From a checkpoint of a small transformer trained on Wikipedia: 10 layers, 384M tokens.
Each number is 50 + 12 x the weight over its row's rms, rounded and kept within 0 to 99. Layers, rows and columns count from 0. The size before them is the row's rms in percent of the matrix's.

# layer 4 MLP up, 768x192, rms 0.0913, rows 436-469, columns 96-143
103:44 53 49 44 53 67 39 39 59 54 41 57 31 25 58 56 50 43 55 45 53 47 70 46 47 69 41 45 34 54 35 53 44 55 44 53 44 62 51 57 49 55 68 50 58 56 52 51
094:43 32 47 63 52 60 29 56 32 41 30 28 42 62 51 36 36 62 64 34 55 48 45 67 46 49 62 38 52 34 53 49 71 63 52 74 43 45 48 63 42 56 29 30 38 52 49 55
109:52 60 63 32 46 47 39 24 49 18 52 57 69 46 46 38 53 31 57 44 45 51 29 66 42 54 50 32 32 40 51 44 49 34 75 40 49 42 40 50 60 49 61 64 45 76 17 57
108:55 52 58 52 65 44 67 63 63 48 58 43 46 29 56 52 47 55 52 23 63 29 54 52 33 31 66 59 46 61 68 63 40 21 40 43 58 46 47 41 53 44 66 38 47 65 61 37
092:43 34 61 73 53 39 57 64 64 38 19 34 48 59 56 41 46 49 61 51 47 40 31 71 40 46 43 48 45 68 41 73 64 40 51 43 65 56 40 55 51 66 36 49 46 68 64 70
094:43 61 65 37 63 41 54 43 72 50 54 52 53 49 53 54 58 47 48 38 55 65 47 21 77 41 63 62 74 66 45 47 41 67 54 49 44 72 51 38 57 51 42 55 35 56 55 48
095:41 39 54 63 53 57 77 61 38 48 48 33 59 47 33 61 46 66 41 52 52 54 47 35 43 56 44 48 67 62 43 38 55 79 27 52 58 59 50 55 47 59 52 40 61 37 24 42
098:49 45 38 41 40 49 55 33 50 51 38 55 45 28 45 55 39 23 43 62 63 59 63 50 45 34 51 55 66 36 42 65 56 57 37 39 83 61 43 55 49 81 44 61 34 46 68 45
100:48 19 47 49 55 48 47 56 67 40 60 71 51 62 53 36 51 53 64 70 54 59 47 44 19 35 67 29 68 63 41 46 29 45 48 39 38 51 58 59 79 65 48 53 38 47 42 54
086:36 48 68 56 49 42 44 39 54 35 37 51 74 66 46 51 50 61 48 39 55 71 66 46 57 50 38 60 56 50 41 49 56 64 51 46 45 49 34 52 45 37 43 68 35 44 51 52
098:55 44 59 53 38 32 63 53 48 36 40 42 64 68 28 49 44 58 32 59 46 61 47 74 61 44 52 42 69 51 29 13 46 65 52 42 53 63 42 57 57 64 65 40 45 61 35 48
096:38 48 51 59 43 42 38 59 42 51 40 57 72 51 37 81 37 35 50 74 43 49 59 55 60 61 31 69 43 35 36 55 40 41 51 83 38 59 56 57 81 56 39 44 53 54 50 57
111:72 67 45 52 63 32 55 65 44 65 54 59 42 38 49 61 28 41 60 57 43 57 57 51 58 43 67 53 51 65 40 42 55 23 42 44 40 31 51 45 75 69 63 42 52 55 56 50
117:41 47 55 64 59 60 62 29 67 26 33 60 42 55 46 52 46 69 43 73 46 31 78 61 46 61 34 50 42 54 47 56 33 42 45 52 49 51 65 33 41 35 59 35 48 44 43 68
128:37 49 41 54 68 28 32 36 72 45 33 77 72 50 72 56 61 34 72 61 49 24 64 30 60 50 49 61 42 49 71 47 40 50 56 52 51 34 66 60 47 27 37 53 66 46 62 60
103:03 51 55 58 77 31 56 39 48 65 60 44 49 44 51 37 43 63 51 41 76 54 52 67 44 54 42 46 44 56 50 54 68 39 42 35 45 70 73 57 33 62 43 30 60 66 51 58
101:53 32 63 36 56 57 41 43 54 45 54 68 73 53 41 44 51 54 61 77 36 59 59 37 42 57 52 63 30 64 49 42 41 60 47 35 42 45 45 58 52 49 50 57 57 62 48 76
104:44 36 56 58 43 52 61 94 38 49 43 52 35 49 56 50 43 51 49 52 45 67 66 35 70 47 44 52 43 58 32 31 57 46 61 61 52 41 43 67 73 50 38 61 63 47 44 49
101:43 48 30 39 54 40 43 40 64 75 54 39 59 61 51 44 42 71 48 35 28 35 48 57 46 23 48 46 60 55 75 58 43 60 61 50 59 75 54 34 41 51 45 49 44 56 47 64
104:70 82 55 45 54 52 78 40 53 71 78 51 33 53 62 49 49 61 50 52 39 43 35 46 51 30 49 61 53 42 54 74 65 46 55 45 58 37 32 46 65 60 58 51 43 53 55 37
105:55 56 52 50 57 53 41 45 18 70 43 57 74 72 54 56 40 46 59 44 56 20 54 47 39 29 47 48 72 49 59 50 37 64 42 55 43 54 73 32 66 40 70 30 40 55 67 54
100:51 67 38 47 69 61 40 36 55 51 74 53 78 71 36 46 46 55 40 66 32 51 48 44 42 43 45 54 52 55 73 36 38 51 50 47 53 30 72 35 73 42 31 52 38 36 44 43
093:64 45 37 49 38 61 54 57 50 55 63 33 69 53 72 56 69 38 58 27 21 26 41 49 50 31 47 56 46 61 56 62 42 66 64 53 62 58 46 46 66 66 49 44 64 45 48 51
113:55 62 25 27 52 18 51 43 49 40 61 51 37 56 46 44 45 84 53 41 35 73 60 39 71 60 41 56 37 64 32 45 53 56 47 51 48 68 56 64 48 71 61 42 51 63 62 56
081:46 33 43 53 48 60 57 28 62 73 45 68 63 52 51 41 31 24 20 35 43 51 23 58 61 65 39 62 42 64 66 46 61 32 64 54 45 48 35 57 53 62 36 45 55 33 31 35
103:47 39 73 41 39 51 65 48 57 71 43 60 44 43 34 64 69 51 24 61 42 54 40 36 50 29 58 54 37 59 64 38 33 61 66 55 52 50 58 50 46 57 43 42 68 59 38 71
108:53 61 61 60 45 58 40 56 50 52 51 54 48 54 32 37 46 67 45 82 37 47 61 69 54 63 32 39 16 71 47 65 42 41 48 54 55 50 64 38 61 57 62 48 53 59 48 28
084:54 51 33 45 43 34 68 66 49 34 52 71 53 47 46 50 36 66 51 54 38 56 79 66 50 41 36 45 61 53 72 73 30 49 46 55 51 68 55 56 38 41 36 37 48 43 48 80
088:32 33 61 56 34 34 55 33 28 51 21 23 45 41 56 53 34 50 44 40 53 50 58 45 68 53 46 51 64 46 58 41 36 45 42 49 35 63 39 38 47 33 58 66 72 53 52 55
108:35 56 59 61 55 46 52 50 69 38 52 52 57 41 80 59 65 40 59 46 53 37 83 49 46 46 65 63 64 43 35 59 20 38 48 42 41 51 52 43 50 45 57 62 58 54 65 45
094:35 49 47 45 52 53 43 31 61 37 53 53 65 54 56 37 51 68 43 47 58 39 68 65 36 37 45 43 50 68 48 68 49 43 44 40 60 56 43 59 58 62 61 31 40 29 39 57
096:70 46 55 62 48 48 52 35 48 58 32 50 33 43 71 72 38 50 36 50 53 38 42 77 36 23 44 48 33 54 50 66 46 56 41 47 43 75 67 50 42 54 22 56 60 48 87 40
086:45 51 41 38 43 61 45 55 43 51 60 50 55 69 11 70 31 39 52 37 50 46 64 42 37 43 56 26 30 38 26 52 56 66 52 52 44 60 23 57 35 53 44 50 31 53 65 55
168:66 55 50 47 46 32 58 44 28 49 51 56 44 52 55 37 30 53 52 55 47 40 57 27 45 52 60 32 57 56 43 50 41 36 71 64 35 56 67 32 50 53 41 42 59 55 43 97
# layer 4 MLP down (transposed), 768x192, rms 0.256, rows 436-469, columns 96-143
099:73 51 30 63 51 42 50 44 57 46 55 44 51 52 23 63 46 53 62 56 63 67 62 71 58 51 33 54 65 69 46 50 68 49 46 41 63 70 45 53 44 61 52 49 46 58 44 40
089:45 44 44 51 49 52 40 62 54 52 52 53 56 40 50 51 55 47 42 56 40 54 74 37 76 50 43 63 71 40 63 20 71 25 39 51 51 54 57 55 39 59 66 68 63 67 46 28
103:14 69 49 46 76 52 52 47 76 40 66 51 44 58 59 40 42 55 62 65 50 41 52 46 56 48 47 53 62 52 49 59 33 57 32 66 57 49 58 47 42 38 36 50 46 52 57 68
116:43 52 62 71 40 57 40 56 54 76 45 49 22 46 58 44 48 44 44 36 56 41 44 49 61 51 28 41 78 62 64 40 55 28 49 50 48 43 58 59 41 37 66 44 67 48 37 43
087:79 59 51 48 38 64 39 71 45 46 70 42 60 33 48 50 85 55 65 37 54 52 63 37 43 38 58 65 73 59 58 36 62 43 51 47 41 43 49 37 43 40 67 47 40 51 41 39
092:45 62 56 56 38 57 46 45 34 61 44 53 45 42 45 48 30 38 54 48 67 36 54 43 55 52 56 44 51 51 40 41 62 47 45 64 33 57 67 36 40 69 55 31 56 61 48 73
100:38 34 34 29 55 49 54 32 59 50 46 63 66 33 58 51 52 37 56 32 56 34 34 33 42 38 65 58 63 50 46 54 65 37 41 59 37 50 58 60 50 54 60 35 69 68 27 49
094:49 54 34 70 65 59 46 47 49 46 50 32 48 59 67 46 77 65 43 40 42 37 60 60 45 56 39 72 42 63 65 39 71 50 58 34 59 37 40 42 53 25 56 49 49 55 51 74
108:50 27 47 48 48 60 48 53 62 65 49 44 40 28 45 60 51 54 29 26 25 55 41 69 58 53 34 59 33 49 61 56 63 38 51 60 42 41 41 57 55 32 56 34 58 67 47 53
099:68 52 44 55 60 61 39 64 49 54 53 51 37 35 62 44 59 50 41 33 61 29 67 42 47 44 38 26 32 46 50 32 41 41 58 55 44 56 69 61 48 44 52 40 58 47 59 46
103:65 66 47 40 53 68 46 61 52 50 64 55 37 35 57 32 54 46 34 50 58 41 63 51 53 46 62 54 51 39 70 75 44 56 59 46 27 42 36 47 32 46 45 38 52 51 44 24
102:41 72 39 40 36 41 50 58 65 44 40 34 67 61 30 61 55 35 56 72 42 25 40 44 51 65 49 49 34 49 45 36 53 59 65 61 56 59 63 35 40 47 41 52 72 47 50 44
107:76 36 47 52 59 30 40 55 50 26 77 47 45 48 55 40 44 57 52 61 56 65 59 53 39 41 54 30 54 38 59 38 46 43 46 65 66 46 36 36 41 47 44 48 55 73 53 40
111:74 50 63 51 69 48 63 44 40 26 25 71 36 56 14 38 40 69 66 53 42 52 57 62 54 57 42 53 55 55 38 45 53 41 31 43 35 40 75 43 43 27 52 39 49 63 61 55
129:52 58 25 68 45 48 49 51 43 51 73 72 55 39 55 44 42 50 59 40 53 54 52 52 57 43 42 44 49 36 46 49 42 54 56 48 68 65 42 47 50 56 51 36 87 65 46 30
096:64 41 76 49 34 75 55 62 39 51 47 55 33 31 41 55 48 37 27 45 32 47 32 64 46 53 43 49 58 51 58 83 31 41 45 46 62 37 58 46 51 56 48 62 62 57 53 57
106:49 34 64 43 42 44 51 54 32 57 54 64 33 38 70 46 37 38 37 67 69 34 37 57 57 44 35 51 43 53 50 55 38 74 53 55 58 49 66 49 39 49 41 63 50 72 53 53
099:50 51 59 27 40 68 58 39 47 67 65 54 56 52 38 20 61 37 61 64 30 44 58 59 64 84 54 33 39 57 55 29 40 44 58 65 24 41 77 58 38 41 29 57 56 59 49 37
092:45 50 74 30 50 25 48 51 45 41 48 64 59 52 57 45 57 46 42 58 80 49 60 43 78 50 47 66 44 32 38 61 71 58 28 68 61 52 55 72 61 67 35 48 29 48 48 60
097:47 19 66 60 65 43 70 51 54 41 69 69 50 38 65 40 61 38 35 39 49 70 54 37 67 42 57 53 65 61 61 46 41 39 66 65 60 30 60 45 62 45 42 55 76 38 34 69
095:51 56 50 58 55 70 45 49 57 37 33 45 55 43 46 59 42 43 48 43 34 76 61 36 55 50 60 26 57 42 39 55 40 62 27 49 78 51 49 41 67 52 48 62 37 41 30 74
095:72 58 38 45 60 56 75 55 49 55 35 39 41 37 58 37 47 61 33 40 69 73 51 54 44 32 49 45 51 48 37 52 59 51 52 50 42 56 42 53 51 35 70 33 59 53 70 55
102:51 62 79 50 46 52 48 56 44 39 50 51 55 30 40 37 60 62 55 58 56 37 64 36 28 45 56 48 49 43 36 38 72 50 51 53 40 51 45 56 45 66 52 86 47 57 54 47
108:47 41 55 38 38 37 74 43 64 60 43 40 60 38 57 46 65 53 34 64 60 56 56 65 66 49 55 64 53 67 67 57 44 31 37 41 47 41 61 47 70 51 45 52 51 59 57 50
081:45 42 74 45 33 48 45 56 64 56 16 59 50 23 52 61 57 41 38 48 52 40 50 38 61 46 70 55 57 14 45 44 55 59 54 38 36 65 34 65 52 42 55 66 28 36 54 58
095:59 51 46 49 49 56 42 46 33 50 49 55 69 38 52 61 23 45 49 42 63 45 45 55 19 66 63 57 49 46 36 59 36 32 31 56 44 37 32 72 54 55 73 48 41 52 49 36
107:54 54 54 52 43 31 57 44 47 41 39 60 54 56 42 35 50 49 61 49 33 54 69 46 58 58 56 43 67 56 62 63 36 18 51 54 60 39 44 52 57 64 76 45 54 56 75 58
084:40 59 65 58 48 51 30 43 51 57 38 42 58 28 52 47 62 49 63 32 66 57 35 48 39 37 52 44 52 50 19 43 55 47 54 53 52 15 50 38 62 53 47 67 46 54 48 43
093:46 60 44 26 40 57 32 64 55 52 76 65 42 56 38 64 60 47 60 68 48 37 24 29 51 52 45 43 45 64 35 49 48 58 50 39 42 35 43 43 39 61 47 34 31 52 57 66
103:44 59 53 34 72 42 61 48 50 65 56 50 63 54 46 40 43 59 48 58 70 57 28 43 32 36 62 44 17 34 51 44 46 47 59 64 70 59 45 43 46 40 51 55 40 39 38 37
099:69 52 50 38 42 63 54 61 44 57 62 31 31 49 41 73 44 38 52 62 55 50 46 45 51 57 73 43 40 50 45 37 48 54 39 59 66 52 41 67 54 64 48 53 48 60 65 37
091:17 34 43 45 62 52 59 40 74 41 26 51 58 70 44 28 61 54 32 70 27 71 58 48 46 58 59 46 56 52 63 52 60 43 39 17 70 43 61 39 62 59 29 45 52 48 46 56
093:65 48 35 56 61 44 47 43 74 64 59 64 42 49 46 50 46 56 41 39 39 50 25 58 61 53 52 65 58 44 59 44 58 34 40 68 60 42 32 48 60 67 40 46 57 62 48 21
113:52 69 45 55 48 38 57 39 30 47 37 56 42 61 60 38 43 54 51 38 46 28 66 29 38 55 51 44 55 73 39 50 31 39 71 53 48 60 56 37 41 52 56 47 65 47 40 99